config = dict(
    num_attention_heads=10,
    head_dim=64,
    norm_eps=1e-06,
    init_std_o=0.00614,
    init_std_down=0.00614,
    warmup_steps=200,
)
Each number is 500 + 25 x the weight over its row's rms, rounded and kept within 0 to 999. Layers, rows and columns count from 0. Numbers have three digits each. The size before them is the row's rms in percent of the matrix's.

# down: layer 3 MLP down (transposed), 2560x640, rms 0.0217, rows 586-667, columns 80-159
# up: layer 3 MLP up, 2560x640, rms 0.081, rows 587-667, columns 80-159
down586 099:485526481486494479520523513510508491511499491494489513545507514495502461537506471507522498500516509425524482447520499450534542462496500512494528473518479473515516450524480470526519514479540509525541513518507528459518496466522465478503567490
up587 107:499477526523520507480467461464504563573475495494527452473454527535488492513524484453505536489495495499481490515463512497477504504492472516433496528479511457476484536496518478510545451512508536521522501502508503504482520515528531514482450491
down587 108:527512504489486510514474529487477480479514468485470492481508478509468481481515465474517455477501473483513510416533533469512536471497518516495467491461543499489522503502508518480491500533497510528507503475481508483512468474501496511477563487
up588 096:451505520468497467455542501515450489489482487482508498497506504510503502509515511490517443493523520552497565497491533487488544465531489494514508490498501505516515531476511502473470485484519522512479472536515536502510530478483473487473474503
down588 094:491543504503503493482453523488501494520538535527502535500517490513532448556498483516454514524462515525488521502518530498511529502496506467497507468499499509495501548523524486496520452476499518448513537527528486523455473498483487507463511527
up589 098:515516518521511436501485502487467514520526494468472529492481507523456474498530454560447522541532524524491480519472536524468473479476536471504466508491517480505471527518498463532501497476481479517475487455497499527524490489520489501513537520
down589 093:494507538467518554467523498493478472498514529481532496499494484478540532491502526500478511486504527541514538500468476504536523517514452527476515511486492494521548466461532507512494498508526548471476504497492505466499503503546534520503439499
up590 098:494484540503515482516518507508497465499496492495491481493500515504493502503512481486487457468529471523473521529465536482515497558421512493493485492543522490528554514465522486536520532478544520473462519555499487487517484488534508527519537492
down590 096:513526502535459462537482508525453484519511510539511532505522472470526496496519485491514531544480538516490516517537490483538513486502535490492499520471513488475554519539533504512480482507496551518484549467485531529489491545489518480473524486
up591 100:509493484543448477550434511522500519476492556447493525517506499482503527508557519492482531469484473488505428467497532556532500496478523490530513494498520489496494518479494489469461490567514518494480512483484475499484490532520518527490465451
down591 106:489490502456523517489498525515486445519497505507516529473499519501480456471484522512501518493506464522498508516538497527481470521473473499526495495499494508518508515531479562494521487492529527508520528502530493521482490475499508454469535510
up592 118:484536515489493493500566511504466543552508472513524472534509515466458533490499509488510506540520528478485493543523494531523506481530526460546507491508484491520486507477485531499481511496525526497514576524512527513496463486504499488551465454
down592 117:501491500506511444507476496495505537503510505473525536478487538511502487438464566478498508528496511521511511552562512530510485494574513515514483513500522504546531543508527532497479499483494475510519472491483475456469525540493488509487460493
up593 094:541492493535493520518522518537490516523491534464488548469492500490508484521522468525497515521462500492497503491518532496518524512453501522508514518468484464515472537522498507534466545487495521547478445502475506494470483481526533472494513514
down593 105:472465486481512480481510508492468481448530495511478450515498548549523478507521516477497492482536460479520499521485524520509479533535509477587456482531512526482483481499491498485504470511478498498512500460493462506499494497466507481509487513
up594 098:518567482474507500512480506524436557477517509490512515577490443520489537525490490500511506542508534501499488503497476472483496521487498510501532475505475521505518499535527548510501512456531528523492503487493501472468478521466479535471484507
down594 097:511456515472448519472508524461498482507476517501501470486478516508573480495534476493476485485489504515485484505472489510535519471489473526484490507529530493517451514514479491539506494519528478476512470532474552499525517505494531494519494481
up595 103:497453511542516481505535491497496498497501527479564467452538552477540486517532546460518515523503493495481490493501512477502534515478491474526526496474462508493535553533541491536507451523502496500481460502496472528515478497555502503516537509
down595 113:522500518498518481506487485519484513542533473477495546501489491485471524500520438513499481482485502489493495505510521491483476514505486498527545488530510507481503472502482514474469501491519513536476485439523530504427531481512507504481547532
up596 094:489454496461491517499539476524490497499485493512485483508484516514446484491526471502494531488500463528523468477505494477510457521490490494518477532505493488487512411468517520487510461539479528483508496520550499466485474504538508517482470506
down596 091:551518478548514507494496468526496506467511538514492463503467511536471516557520526503534529514523514485446474495492475513492527479493510529502481456502534507508538506524455479475508517495498469534482532465484548480488517491477500527505503516
up597 102:509476525496467554506535482490513511487509531472489511521464519501500484510513529451485476504531514439533486509494485460534522522488518485466456511492510537504500529480499485533475532524501504469511484495456441476486492483513450511470509497
down597 101:537509526517507486506503508440457498501463469468519492499507491530567528556537520491508508469478465538558485470495525492468525502486484482509520494528509517476522511521502501480483497521436475501450548535491492520493464539529495507512475492
up598 094:522501498472507474483463527485524483499512471494518521487485485511519484506454527460520479544497501484525492545508544523505506520490520511554470538461514506536498499489482479530497501516490530508534549538481523499518480502535516471515530541
down598 093:501499532506482528498508500469523510425491477501514520460492546495487502507465529475488474505508507455498470526515523544513464529545520471519464528530494474514473484516514500490499498487531496496497462495494484510515505536465529498513498492
up599 100:475491501485520495473503475486504471529492503465487542582513509544480534487437569511474482525491490520562503496509519446504516470519527493508486531574512490517479529465516467502528435483517499546482505500494431507515480552500474465516496509
down599 097:510494504519520472547538531519507502498462483486499479503463542519487497493529500570505493518459487481519511466529510559522470524471487484477508489490541532504515519516514493539485479531505468515508444496519497518510490493525491491520509519
up600 105:508479440477467510484532532487446475503510526527515498491491519531515441487465513507489503473515470523455536510498474495497482557510540516507553479528493522551534506527531493496541535515503490516520526480522514497511495502512521465548519518
down600 104:519473431506506522493465540476540510508484480514509499539484498512499514516516485542520518491502488506509514486525493475548539481448507485515482502529479480478473529481520463466518509483453498503505531560479524498483529511474518496489515498
up601 099:481490540560522503488492514499523478496488489492509438531447468485493511504505540545503477476535495507461456484492482497510488530506510454528529509490493511504515509512462500498465498530472463504542552483514523509495499464530498475560499515
down601 100:538486508480444506487520464509446498474513557507481503487474513526486520525512534520494511467465511439548494474477505502480490492474482514488454505510494469530472519496553491474494482455516504484494496489541446513541529506485473479515495500
up602 105:522470494461526480512538513462516517507535477489502498489481490516515465479433518500474506518515535498482515484507473534501475476470527475467530538522473513477518492499499500490494487506460504512443489488488469453518505504488499479469471482
down602 103:482517541483528535463496522505523531501482469469495474508560474513501507504485491537516522487535506506492472477510511483489506495486526492493456455497504448480536490475490502515448531496485536533540492524477497501521513519509533461537515509
up603 105:534524505513448524503473552468526508511503503507484497534517456503498533517481556517473528520501449493518515528496491502519520467484452498561473455484544486439508509523553532502513484504488478481513488521496524485475529555514468472501499490
down603 104:482506493500493510498446494487518516540508465533523513489508506470467479538472470504506500475529489550494502469504508493479481482487506496508537503523489500525564500466476535533489492526480447532495480495454496512497459520515517488537504491
up604 092:487506469530513502506500517501532505498538502527495497492529507506520523512503507514515502477495507488465485551462451506542513496492530518513524550539498513521481516489510509516507533512492571516530524493460513483542528536547521489522498484
down604 096:512494507491473500515476506486498493494480499511493504494530495471489511515496486483500523519450531543461518500489451450496519477448527483496449505486547477494508487520486518542483481501481462477493479487561472495478450484490491495506519483
up605 099:490504497545544487500530510556517474500508495491496490509522492510512495527489524481501555482487510529508476469468493484510533564523510475510518516507494450492527502535525523490510500491460535514505501479489469461520522531491481467462540501
down605 098:509508495430504485544480548496496528510484541545488505511475498561448505534489484490480484526504521489520464509533500502518532491552478547437509493501473513470493528528501456512494519472455522466478516459499507524504541520522479512512492486
up606 102:538508458530469501491496439492518468508494495529497468514494448553532523500518503473497468514476540497481521447508554488549466453560527486489493499483526483476478542471491504491468539508512493529455516489495509533545537488479485538484502508
down606 102:503481532454516510509492467506507479501509497511512523506467447492473493555478480522467495474551514482529509491477486526499534495473511509522503527478530482498524472507533489477557547509518536486531506509483496491504465485517480444501500492
up607 098:501497520500529520505522506506555510504484446483501484531507477520484532528453443487485490502502483499532492503510507504508485461487511451511471496546519488517503534469507531473511489539537545487500510483455514482530538505507478511473464499
down607 102:506477481461520507474480504537482482542523519518503477510499532466549482502516485530511528504536504492475464524493471526515516535496478500484539511527461539528535531489500532498479546527497463516498482522500499492485465516455487527500518498
up608 097:520510483471567522510527484500503501499514476531438523498526500426468473488534457479524537536506458498513547487473513474493472501477511465504524457497525536492519515487470532497541491490532484537485526531500492459489547503506484523484456555
down608 096:489523518503478503518466542520504516508534502520546497478458514501484482494474522478516472566518506483525498529489484506483482523502493536471493506467488497519456505532520508556507521470523493437497460467538516498502524528490530514490490507
up609 104:468552519504476473518542517510471526442495470484437507511519508526492489553489528465483469479506492509475501484477517502460554545514473475484530478454467520538520510503457548510498512482506516502426513510560515491464563542504517503490508528
down609 108:490506521467489514474503504554512485504519480519499501446513438459482543497494503527486515460472454523491496497483463487444514480499517471498538495514519522497535489510460483520473549492531588480508563495456502519495489510507525489457486512
up610 104:494491474475517495526499516520511490515500474501511472460517521520500508549502540550439478506498505513427515475514470522478504522512530494498494516506481517513512478542463430464518512460522522506494542513538533477501466475516512532451524543
down610 103:509523537492520503482487465510534463523451482516520512479528470487474527507502524500506499513508525501479497500528505495508482486502533517533528483457484516532463520488525512491506494474496477496503502507495476530522511516466497507523486516
up611 101:469535502548489505552457474477528505474515546496458491492430523559482502481455469536492481528502515519462467542550486508458481504512508523514478502522530506520515475468489522477514529494510505523470471515510534482447549486495470480480499497
down611 102:494495496548540511494504499453489517505488466473495536478515482550481490505532531482532480536461494462466504499513479522514494511498491481500489502504520491432490495509501507553542489492474538506517534516503464461536532472476507513480481540
up612 098:522491483525519510489511547475523513527481535485532473516511497516538487483484494507509490543500483463515523495482501501468492508464501472504486517469471524505489504483513461477514476496525482540498525501535518486475460498513486455520504534
down612 100:484531517561513500497487500532544482474503517547479535512487535570487477515534493513490514500502506535489456472492524502490466509487501477473491421467498498476495510521494500469485528481524548460479545518519495520544501488483511508480481527
up613 097:447491495489498530559471510525452522494526501503502509479506518518481535533525501495487476464523483526520523551511493537484476503503524480513511535520485498549538472554495490487496489505524532529509530507496529505510452527566513504453506532
down613 100:516531522495478517487487518484508555497524453540493478498473514523485516491492511535471518496486494480464479494507459496482511457470524533485493502474519510457533494499512541522516474522546499514519471496500488497505555487494454522501484486
up614 101:526492498461511497508515545492486485563494504474503509568483488475506482493518478484483502498523471534470482498508488498502513504485507518494510522527515473507503511456460494444520469519495538480516506486463504510502478503524483502523462521
down614 099:523522467510517502558498454514522490475519494509455502498485486456475477488485517532537524501490506497504496506436542478511482540543458494507516466468505503518493525516501531543462513540505534563501534507470487485529464505547491489503455460
up615 096:501497510496522529542473501527459548444484485502503504492512496498509501489536536479460427512541457509524562523518479488526434517476509515493534474538509545462544456521486500574498499484490493487514505502512524503489525537546478530518458505
down615 103:444506473504481517509485518488544502470482559500517515462470503491544517499501502559461476496471500497516503500466473525476537514490538536460466517498502466506487457500469481517495488498454500490508495522496495524525498478467500507523488488
up616 094:486524530507499519475490514483487523486532483489528522508531488450511494501541490501502438530543470542503534475513500474478528510454492492454520493482501532559484515547543492493522480485540492452502509511497500487480454490525467499533468526
down616 101:529539424477427488483475529523473505520479507525495525508471474455509501537527550513453542523501494492517551476504489503521478519486511562492541492499536468468486497527502474544476500497473505527503503514496505497511484452496511497468527491
up617 099:536463507493502517513518495559470502495509504454528529477481498519535529527480546502514502487523497484527463492506478496483460535483479461476497464488472552505483559467502473495540494466532505481531535499534513490467501508541490497472474564
down617 100:514497551552511509495501472509563531515462521501497500469484511531518511488514523475493511543499494544505489491533501516488524478466543507465502488488467438506549481489508483516501514500523518505494471463503496476556496509459506536527507516
up618 104:468505481514509483531496535521474506493498523528465514511503509517478494485472473514503479485510503492495476521480491526453497507528556520497529504486466498442489504486483516482540513528500470502466510503463505488487552498476464545471468498
down618 102:524549480504480480489509491512519504474502491498548503513513502487493489572586470449503471513435492472484493518492468500465476480510515488450458472467493497492511487515515499490517520543472511528495499533478490513492481519468500504457460529
up619 094:535537521495472532477527507482495533503474465534489483459550492527471526531504533498477531463513523498528520499490466496511496500487510504452525476500499513507498453480487525485465511511508511508521511526450528511471519496522484491486529502
down619 095:459503498462507488561501520497512463513494467460474478461473508464484510491524481496507474491525472516495449528534510505512523459517487490475524557523501474493528539520563470474500530526507512528486540500514505491510482511525520510481495483
up620 103:493500481505462503475489497510535514521491516507472510463497493472497516496479521490491488497478493488505545510510501497446494530473459500481476517540475520512475466510506504494500537511516503468484507467510524486554519505495541503472489484
down620 097:481438527464482462487507449452512522473466491484522485518448547503492504504500523494516492522547553513524501530475495510486515488527535464495509524524554486475556474501560514496478468511540483457512428478540539520466517529496505481513506481
up621 105:509468492520524494536480505522521525437512499525490498468508469458460492521524472479512501515516523513492549479517448493502505503495531519513481530456512477521545463511484493501482510526500536528543481506510488558452491541488536531498497534
down621 109:504517474508480504500507492471486477511541537508559485495498522532548496475525507487492476494480513491492462514494472506502534518479531495474485468510499497516488456450489509471499450499512483500515504504480492514471480529515509492508511477
up622 096:481514542571497536513501460493534502512458519498506526498540492477534539498490513509524468474461497478528544479485517471514502536487480501459508465521497539531519483492483507484533512525474493501478494489510474520496494471520495498483493482
down622 104:518487505552474509504526432522490534549488496514493520525490590471446467526508484540450522521491531537482517471499469501535468506489525505494468545531522500464491470502518469460452475450518470481452501507499509497452468507487478514489513503
up623 100:507472501525505500480537524461563529500474535510522488501493524507499521523516514484510484459482488489499492508515456544492502510485453505523519517501498488514461527459470455510523534478494481559494504520479480466539454475506529563513534477
down623 095:522509582530505466512491530521449484484477499471451493469481559506548515457463535505505465460510499536513520515487507511514474483518525523473492527551508501519529517493476553506487513490479518484535519506549443501475521542498469496520460493
up624 095:462483529541519491484508547517561498515510483503464498507507469535521507527502515464489483460486532450504521474476554523506489499561510482528524502493518468523519502493511508471530494524538519525525502521503490467478447518517487493470517505
down624 093:491520502454486482496539493459500495551520492520510538494490533462471491444524538487488502502497550534525489557498490497502462534484473505499477494525470522515452514526504513506461485494524473456474471508493506545515516538481547468514520427
up625 095:464502477528478505500496501476467489507517540464482501523541526497497509508510451528490545421536506500515462478557544467447492516486472490486558534503479499548506520493490508480505489508537504498488504498503517498476526528477475461517474473
down625 092:521518513475504489484546496517496502535505483508479499490479505498503523505515487494479449501489512494471475499519471476489480498494455508568488464499466447465484485491529478456516508496512512537555539488534483503509490473549498551525509497
up626 099:493459532513542534513472503448454458528487515499520465481524514549487484467523501525452519490526515507502489512486491541496515507467554512515496485496534497458482499510496506477514515500487490490485504485506509489500542474491487486494498518
down626 100:496527522509510462488475469522418478516474449491485553516513495515490502520504520488521465534534487489486500497506483452480496524517500551482504496489531522487494484503502511534512517504556483521475500552502497438480471472531525495453494502
up627 107:527518567545462546533493515531512501494496486485495465475514508531518523477492503509506469470485459518491485497530486428530525467517508501523535517501488478502515549495501538501500544549489512506521539539494435460529488500457487454501513487
down627 100:480474474491550466534495497513480541478483496485492516495485504479470488533503495457511571546466461469491499499535485494525506469533480479467490510510483511474494528487527479492491482501504524506506475454501531482497506478527547487513552484
up628 094:489514510487483489493467465461506494503459495507497493523507536515489476493497526509476519467527466462489480522492526521501479526480505468509480487493505501567510500514527467542530505508524485489505520486512507537519497485473529479482486472
down628 092:495465495466476503501530543513470554491496508467485485487501502455500471493540495454514484555506485518514506523552530469489521519532481552510522505529463505448453546504486536494484498515510503500462486529510513505444525491503514557466532509
up629 095:474490514498529489469477493504504525517504530534493526515540457570504471509468511463491445472478505504515453484478478541515485506460518454498468526525511477467491483459513503495499489513495483499497476482534489459504530520557495463499475480
down629 091:482461520520471531491521488500487451460532513481480489546514549487536500505532528492510504519515530501502532461525537499551495512465510534542492513487526514508488536500501472483512454533518508500489524497520474492475513499457494494505452502
up630 105:514482489509511481480515524492521495515482472525467490438515514509463449482529507578507491487458499519483473456518516514515471499435543488564519487478500511467486513480517489520511546512520529518484476507482505543501489474467531495537505497
down630 105:465471519509444508439501478492462544528507522479536538483482499434539499530498498490515458517496474481513452528479519489494459477510520440495470521490493496521527484466514511505525508518510506501521476511478498485499520512496519492486513479
up631 101:530486470476534447489506527502487508511502491517497511523455481500489531527476527510526493521496472518508495533529475522552516521495511530495457529473482504494480480517486471475503461497478509514472549527507485517475489466448485467508509534
down631 096:469505509519505523511484484502501522535514474460504482477560519500514412492500505514488505457525504509507514489457477506481485504526455497524487485469578466494541495493511501526470473522479524460542450463516495475519482519520516488533469447
up632 093:497499476516522514466489456526512516510480506462537487457502491523437511514555518518527489498485479523495483527483521472509543460516555490486494489502487492527486502532480506528535450492506506522522475481472527523496507467481486508498533432
down632 093:526479442489451516544480532480498509474485478465491486471512522512519495505562504485474541449564526500521549489520519485495525502524470476506527488510551510498480479488513525463483473478539551479491537475527525521506553515520538494482478523
up633 097:514500486499506500503493481548519525496549522497509484502545544520499499457500476492453494523563526480469481479554501502499488523477484469509500481483512514515524529512530501533499460483505503499476523437500536530467481479496470512481511459
down633 091:480478550499491496531496492514533506446451474522469506510499487467478489486504501463507553485501463514522513523429547542542522464494491543445504486466487498488561538458460465517482479474492533441520496500484515509479532520509484490486508510
up634 101:491503533505514528569489485520504483456523487472502477559452504489501500481483483520504489520491510488470496479485513499469480528520514466500497569482520555466476495492507449446535537528496512504515510486504507505519463534550526487496519477
down634 101:494486490477490462506553445510502549505519475450458451472516490498499512559502468464493520507524501474536522487496510474493512495476520485469484478497461498516481525503484489499478474492502506496525521500448504491487525510481490547504473509
up635 101:509513516476518515535467472521502457489532513508482520519505547489532481508496477468500515480523544458536493519469498462493512472508465509511495482500517506478463498513471480498483509495473509494476537455537500514467482530482503560516499511
down635 102:476530540554481526544538515469488491516495496482484497504534513490506538508478492536542503445516472473449526507509490486527545500520512470513499495513512496499506519470487500520457563432524486486499486499506521465482474460477476518495481504
up636 102:512477536523530495464494477511503465499508512489524503545509523549507495496488478509486466529513398514538517495508498503519508546475515482481520553558518483511484496506501493498476493529506455495496511478532509510501502455493502483491456550
down636 095:514499495550509493532489456471527508484529510476505528488486490517505517477499491523486472531505540492520486509507536520495468479521465486510478524520505494471513487454486504455502494483509517515501452459499478515473554482461519452484498522
up637 098:520506485525498505538515506485529526526503492487503515511458511481501499504499520543468435475455531506487499513508513461455543550487462495552492496500524487523490500464515489483545479471497472478483462502494459479480528445471529536492489513
down637 093:506454465517470464483496512506486508487512553511490468533503544517520503499568476512529520512504530466509496496477529543498495490473504459412527468495492535487576504484496553530475500514475544516504551491502514442515531512484482488514520506
up638 102:525510520521507523512476507516476496456510498478465517466492490464468524507513515507444518471503520536502482511477456492506493511481497487484520491485472478503530489474502464495492492545500523489453501537504475511521491551519464507483452548
down638 103:487504476473556516510519415498514519555487514509489467456473524534484477477527529489513468488463461493547503508481506508485486469493488508539500487466462455523534465484511461549512522452515499502510527544538521498546581497547483504493518496
up639 096:543503502525483527504491502527475507488526549523496508532480496503479515530528451494548542456447520518492473480438513485521523481500527488484522485483536492474551492520526539484499490510502501535489520452484437460492570510485503513489538489
down639 094:456512494471553507493513499498472492499532523532545520501478530525480499492475493525483551458491528484511481518481516484513502513463471499490514532527488523491512496493480485502500566497473522482471479528486508493486481498480492513480431489
up640 100:512518532533512512495485512531497525461486487468486485496488463518502484495521496510482460492514498500490507521512448470491502475498517501474546521521513463562496498477517483500483488512524511511501526543455518535502483479489501474490509501
down640 094:535481508518508492501527465476509497512487476499479466536550523541503530478523514498519516508513527461521480512522521499520494513497499543436474539478532500475513484444544555512517497534554547512470488498464488499464492480512477439536501466
up641 103:501467533475518542496504542522493507510539517480494537490541511459535451531496488461479457515492519504509495500494521503496494524465502483483531524478528399488539477527502481516512485501486518503548481502528486479499508483502489504502481501
down641 101:532502497495516475472499511522476486509483535557470546530516524487478502477462508519486543485503470545509468528472495493475513469501500477485493522482524545501521546536496503521491499510463509486482507494509496479509493489532516523477489469
up642 106:479532477498525523443495480497439450435473507469511489471492484528561520511483493476481528561484486547509454503443494501485497511504505480506500520495462502545498538510491484518494486490501483516506538500488484499464528552493480495476494488
down642 105:519517483526461523529490535533491484547473480499513523505496549519478541491492490511474524505456484521546504466490492451515501480494478473507442498487537460465475495468487499509499478527484564535479531463494510492523510561523540479480482459
up643 097:511546494526539472510479499494484481468507508481517504482496506497480493525517519495523468467488484498490470513483447466502514486487528468545520498491554532483473522499529485453526514527454482509486502514507495455479522485541505478482473506
down643 095:480546509475496509488525482503520491475504462541532467469455549535481534516484487524500526504489541512469464450504469528493503519496470517473511442489483494520535507522491543515501494534475539463494510487473518528505535535459510498518495499
up644 096:472519541494515483526517517489466537531490508569475514523465483474470504504491529509558477524475480536531482516519524526503497511450461505553500458477454501541508516495523522455502530511490480511491487502476500489520493564495489492523482461
down644 098:500502515501406502470482501487529522517476479487451537505474509484502505510564496537508480529534487489551542501551501489507521476518498536460518510492524490466461501475485460464487480490511461472497490462510483463537491491507504529558527495
up645 096:526531498464488466516503480485539511553487475533506496501463544515464531497510487516507520525450502440487530472485503476493512484517501506488526522478548514490498539503498460520489492506486492499526520523524516515515477520507508548501455497
down645 092:518523466493553525554512478482469492474506529467541507473475516480475466527476493501482521547522489474477510526483510526468515506463492517463487500515511483473484510532499488478493487502529518481545460527475514500473508519502466505488465506
up646 099:500508451515498519523495567494477536534469508462490483521489492501502480507510491494496503522496493493504463491527477472486488524526515498507501513494508495501499500478522471498477507450445546477495484539531479485473498505524512490483469532
down646 104:517497507499499487527485514488486531525494537510515482486522562488475460498486504467545451435487491513514500468477487520500514504489481495542506481474475458501469568505517495518479523503499511502441502482517500493531495479493481488508504471
up647 094:499484521481464506504477502529475514509554524458460483466518524482505518545480531466447473461462497503527529518522518506483483535558498494508543496521500493520500527418493499477501499487530510502503449499527524481502482526466507528518492516
down647 096:493554491531524512530491491517498498513485513506518532498458491546500480500471481479508476520546533521490522510496531475507474483514491470519477533479490457505469489520463460519477523490490499512489460485512478517527486495473514490504515484
up648 102:474454469524473487470491474495475515480479488528494487498485459457539513529498523505533438502496483493524485509510514496496502513468505537512467532471507471516509499452510493497486468485530501474467503502504515486517537447447455509473499566
down648 106:506494533488465485524486547507457527450492518476517507514471512512499502495572501488465480503524490492515542485461525479472475520530464492548492504555523502490543515486511525492446488486516499491466499481509534450474481511505538506490518498
up649 095:482479492434519481513507473505521439491521481493473486480460462486541482535511505544473488506488483587522535513478543472504473502499533515515536537542534505495538469512486464453528481469480531472499507528494471454529511528489512526511496470
down649 099:541528522508460527483488522546486540507499488532517530554500513508455514489466508494510492469489460493511474497508481519538518473487478465542475501501443492472487533538521447476449488494507487468537551452495468489489475508490492530481525465
up650 102:489487469487489495534489444506470454507488491522475453484519478516528511507481513461479482501512502519466530528487541497490539506495486525486518502518487464463512537515499468527462525531530502498541494503501508501505481499538513477474504476
down650 099:479498478539487505490527481519471498513479499509494536518523487477481477519518447486524495488525569452500453530493539514492499534497565500528456503494527488535455475503534547470525519485472505519503504471490499489508485512493511487486528490
up651 096:526511496487529484521511495500491501528488489477497498498531439524483518510503443503534492501466497483567518529527507504520468544455522523462493510447495550495515540517500483513503479430528515440444457506474489528528496504518520499592502550
down651 100:476558500567469515502481471518494463471509508509545493481511524508487492517461481495469510500487531551489496442500500483504548521494500479522490490484484450513525492497509502430466530491458493515558525466469459491478523523495499507540460500
up652 096:554527522478488544480494452505483528491510564477510492493477533463515479477466533497477521470513467514516507552501516501508460522476523500504498480450500450456530447503484470488489506530481493507500509502510527545500486527503525488506479452
down652 095:490510490514506491530519504550510453510481497513460482482481465563488549548510477499526488516553498460501510476509520521502512528499465554482553525537516508506477513475567495505472496530426507562524463514480498495498532480514477529512518485
up653 099:510467511463500531468492511530493517558504521513490459498502511492533498560514495490465483515540481508493551482485479546516460494543524529519429512518536525491471477496445516544469516524460511525484503478501479525481495502524499501533445541
down653 103:489486500527545478472493529512510494467506491529517474536517524494522485481515487488550462517461537460513506493495528482507532470515486506505450454547496489555492488510510502495508485498490485506522545509466509516499512485464432472531504512
up654 093:506485518499497540476547475514502473528516464524524521472480529542491473534485502477479522504526446498524512543496506480525515538523527489485517481508489464459513516463504459501524483486514511468547506488528559489480469532543493469479511557
down654 087:498468514481500454517490546496469491497468495454501520505495497507498508501490485499530552488494516508491536469512493513530481501525462509503464538481501496464493557521534467479474496498457515519518515502506484555567475520495494517538541513
up655 101:500477505522463497530474549495499528527496465467487481513520523522521520510486544469523498474515460525511493492501477459525502508515509449532490491514499446523524496490532525479508490501540464489521481520466505468511510485480491508537478503
down655 098:528556499520481480502481519507488471513491541491507528543506499467475514524520496512552541498470491500524515538478494536516495499530486494510539501475463513501495482481451468528472521483460523458524486505481498497489480472518467484482494528
up656 104:492511475551497429526472444524492475505528485530501482516472460482464482477516463483510528471475525497512480481466508488503492503551524462504518477495450475534503518542499502496494519493514515480526516519521495503461494493491497475499533489
down656 110:474518462507505528479531503514514506504463482484478457548470507544473477484509495517503463534509485488522512494545463489506565536464524539520525481462518483459488505448505500522503451538514482555489484485468517469504499490494452521497493508
up657 104:482499512481528469486545484479468531509477495493481493484525490513537523525476488481461474512442473481478552515514533478504486504495484494529506478463450480511475474507517502509474457463518525502550458492503511460514513454477504476495514507
down657 102:506518490473510484437478554482474505488501483496487521537509467503503510480487468523486501520490527458453502506511478475545536508512478467459524555495495522533531517522541499511507490538514513535512509488487453508532457467513495472537539471
up658 108:477518493483493503470496481483507528547517464522512460523465461476470488506470519476500471505503528460517511491509501498503503525473516472491531492509516515498526501530503508469486502501526472493564497524525513462510489520568513502477507500
down658 107:463501494523461534496557516549497508471498496507507521460487503540498552477504489493459529526504505509511544476496554543492499513558477534459511511510481485470575487451511510455508482569475501479500494505492480527530527519478467509463527536
up659 096:462476501520503495464491454502487536453498515504538537506497481496500496491498514509534473486549496474460488501459475461497511499505506515531495486480527502561492519518496483537508491503510517517477489478514549482480497521440459537533505455
down659 099:507481514509480494498532494488486478539488474506526468520448474508494512488480503448497565504475503440506493492468511488527507498486467539497487510485483555471481478532523477485442491490508510524488499467530528470486514477520483466509484477
up660 097:539489485499514514501478474480532508570523555451513514512497523456493500478519527515473486516476536508486471475482478485565535476497511463536481532505500504482468518516507557478476508514480503514491513475483558545506517480502495505454489516
down660 096:435552511439486502516529486483517471455514474553483482512494420493492462492482514452508542486514508536472505510501529487502489509517514516552500501504517535530511529506452498542480499507448491485506460522507464496470509483491455502525507513
up661 094:478511467470484499493489498518458494474509507483508485493534503504517483509490511528485463532534556453495510434464476478536544500466509508510501476507533499522484522486451459526489495462514496484509502469527509531567494495516520441515525504
down661 094:490479498511517502521500515524512482490534528503479485536507514514473540480505524484486520508506498561478517527497500532503440476554526522492504529478472505531489486497530472532483503487523518533529504504537545517481509505485516540500508499
up662 102:514486527474480482471503492512467534480510505481480509531526525550475485473509465514466476489489508502465452458477503510501487505495492500532556530493498513510508513505520458490501485450498478507474487471541564527501511474486466495485484480
down662 094:473483463501478526471493479519483482501474504503500522511513503519448503531473481477513516501518462501504486499471481492513569477500518441460473473498498491504462524477540510468522506506486527470545505523474454489443516478501515489484463531
up663 105:527510476504485482504470498489540500512554516494505549466490499513499543512504465543546527479477524471445500508492474493538532492502467461499497487505546480474507520447471472429523513467549474477516496564470547491530495516487478441511505479
down663 108:508501472502478495493497501546499524536516511497514488469516528463451500488432438488497510493489488525470531517457523482551534483498478536494528512521538468486473498478500466510492490529530489543501472526544487510452505443503509471492511481
up664 101:484547511494521486540504510491529476520509485549496488494508453510497479519539466475513506478471529537549486483515530475519540530482498510461523453480532479480524512497484476492461488459533479473494493479479512495468486521520492521440479514
down664 103:453487503474501474503476478487487482516433515479497537455487491505479495550497537521534513476511489520494479512560467454507497496479498505491536540480475483488496465509508518510504470507508513536517552465496528514556526520519447479538514472
up665 102:486521469507452457510498518465443511445524520504505522495471485472514476504537510525488502495500547464491531478497506452446498459528516453505476500442464477495485552495492501512476457483496511506519504534519474466500491492535517519468458527
down665 097:486463511544526494478510527480534498504488518466535488482530507492490503497452499505481475497497487475487480513512528483547502507476499485447481496543527496517480482475535545497506552527471517492454512495499511524524528503468500502463519486
up666 102:509511525529475527485490496555504477520478528527502525528487514465489525514511517513544481498505494561481486507504466518479485467464484478526523532540508469485517491496550495510578467470506462478524464552476497506500497485472504461498541478
down666 096:463494551522480462507519520455462502537525489501536487499520536515541437517497540470513481511515513439501509485488501495500451485496519423492499491506435458502460524515476495524529528497531513456476534508521518505482505520508462525545457512
up667 103:505505507517487482508516526507523494506482483511488508479503470478530505487494491464443497502476488496543464504548514509466559514509504534509525482495461500543470533496488532486470548530487497503457485513505514505494519500476513485476475524
down667 103:479470526545481550481507537486485487468483486457469463516505457442497480540529433477443463542498509502488479547495505499509504524513546490482503522504470465481530501504477514525456495492522503503482506502524525472452579547465468501509510488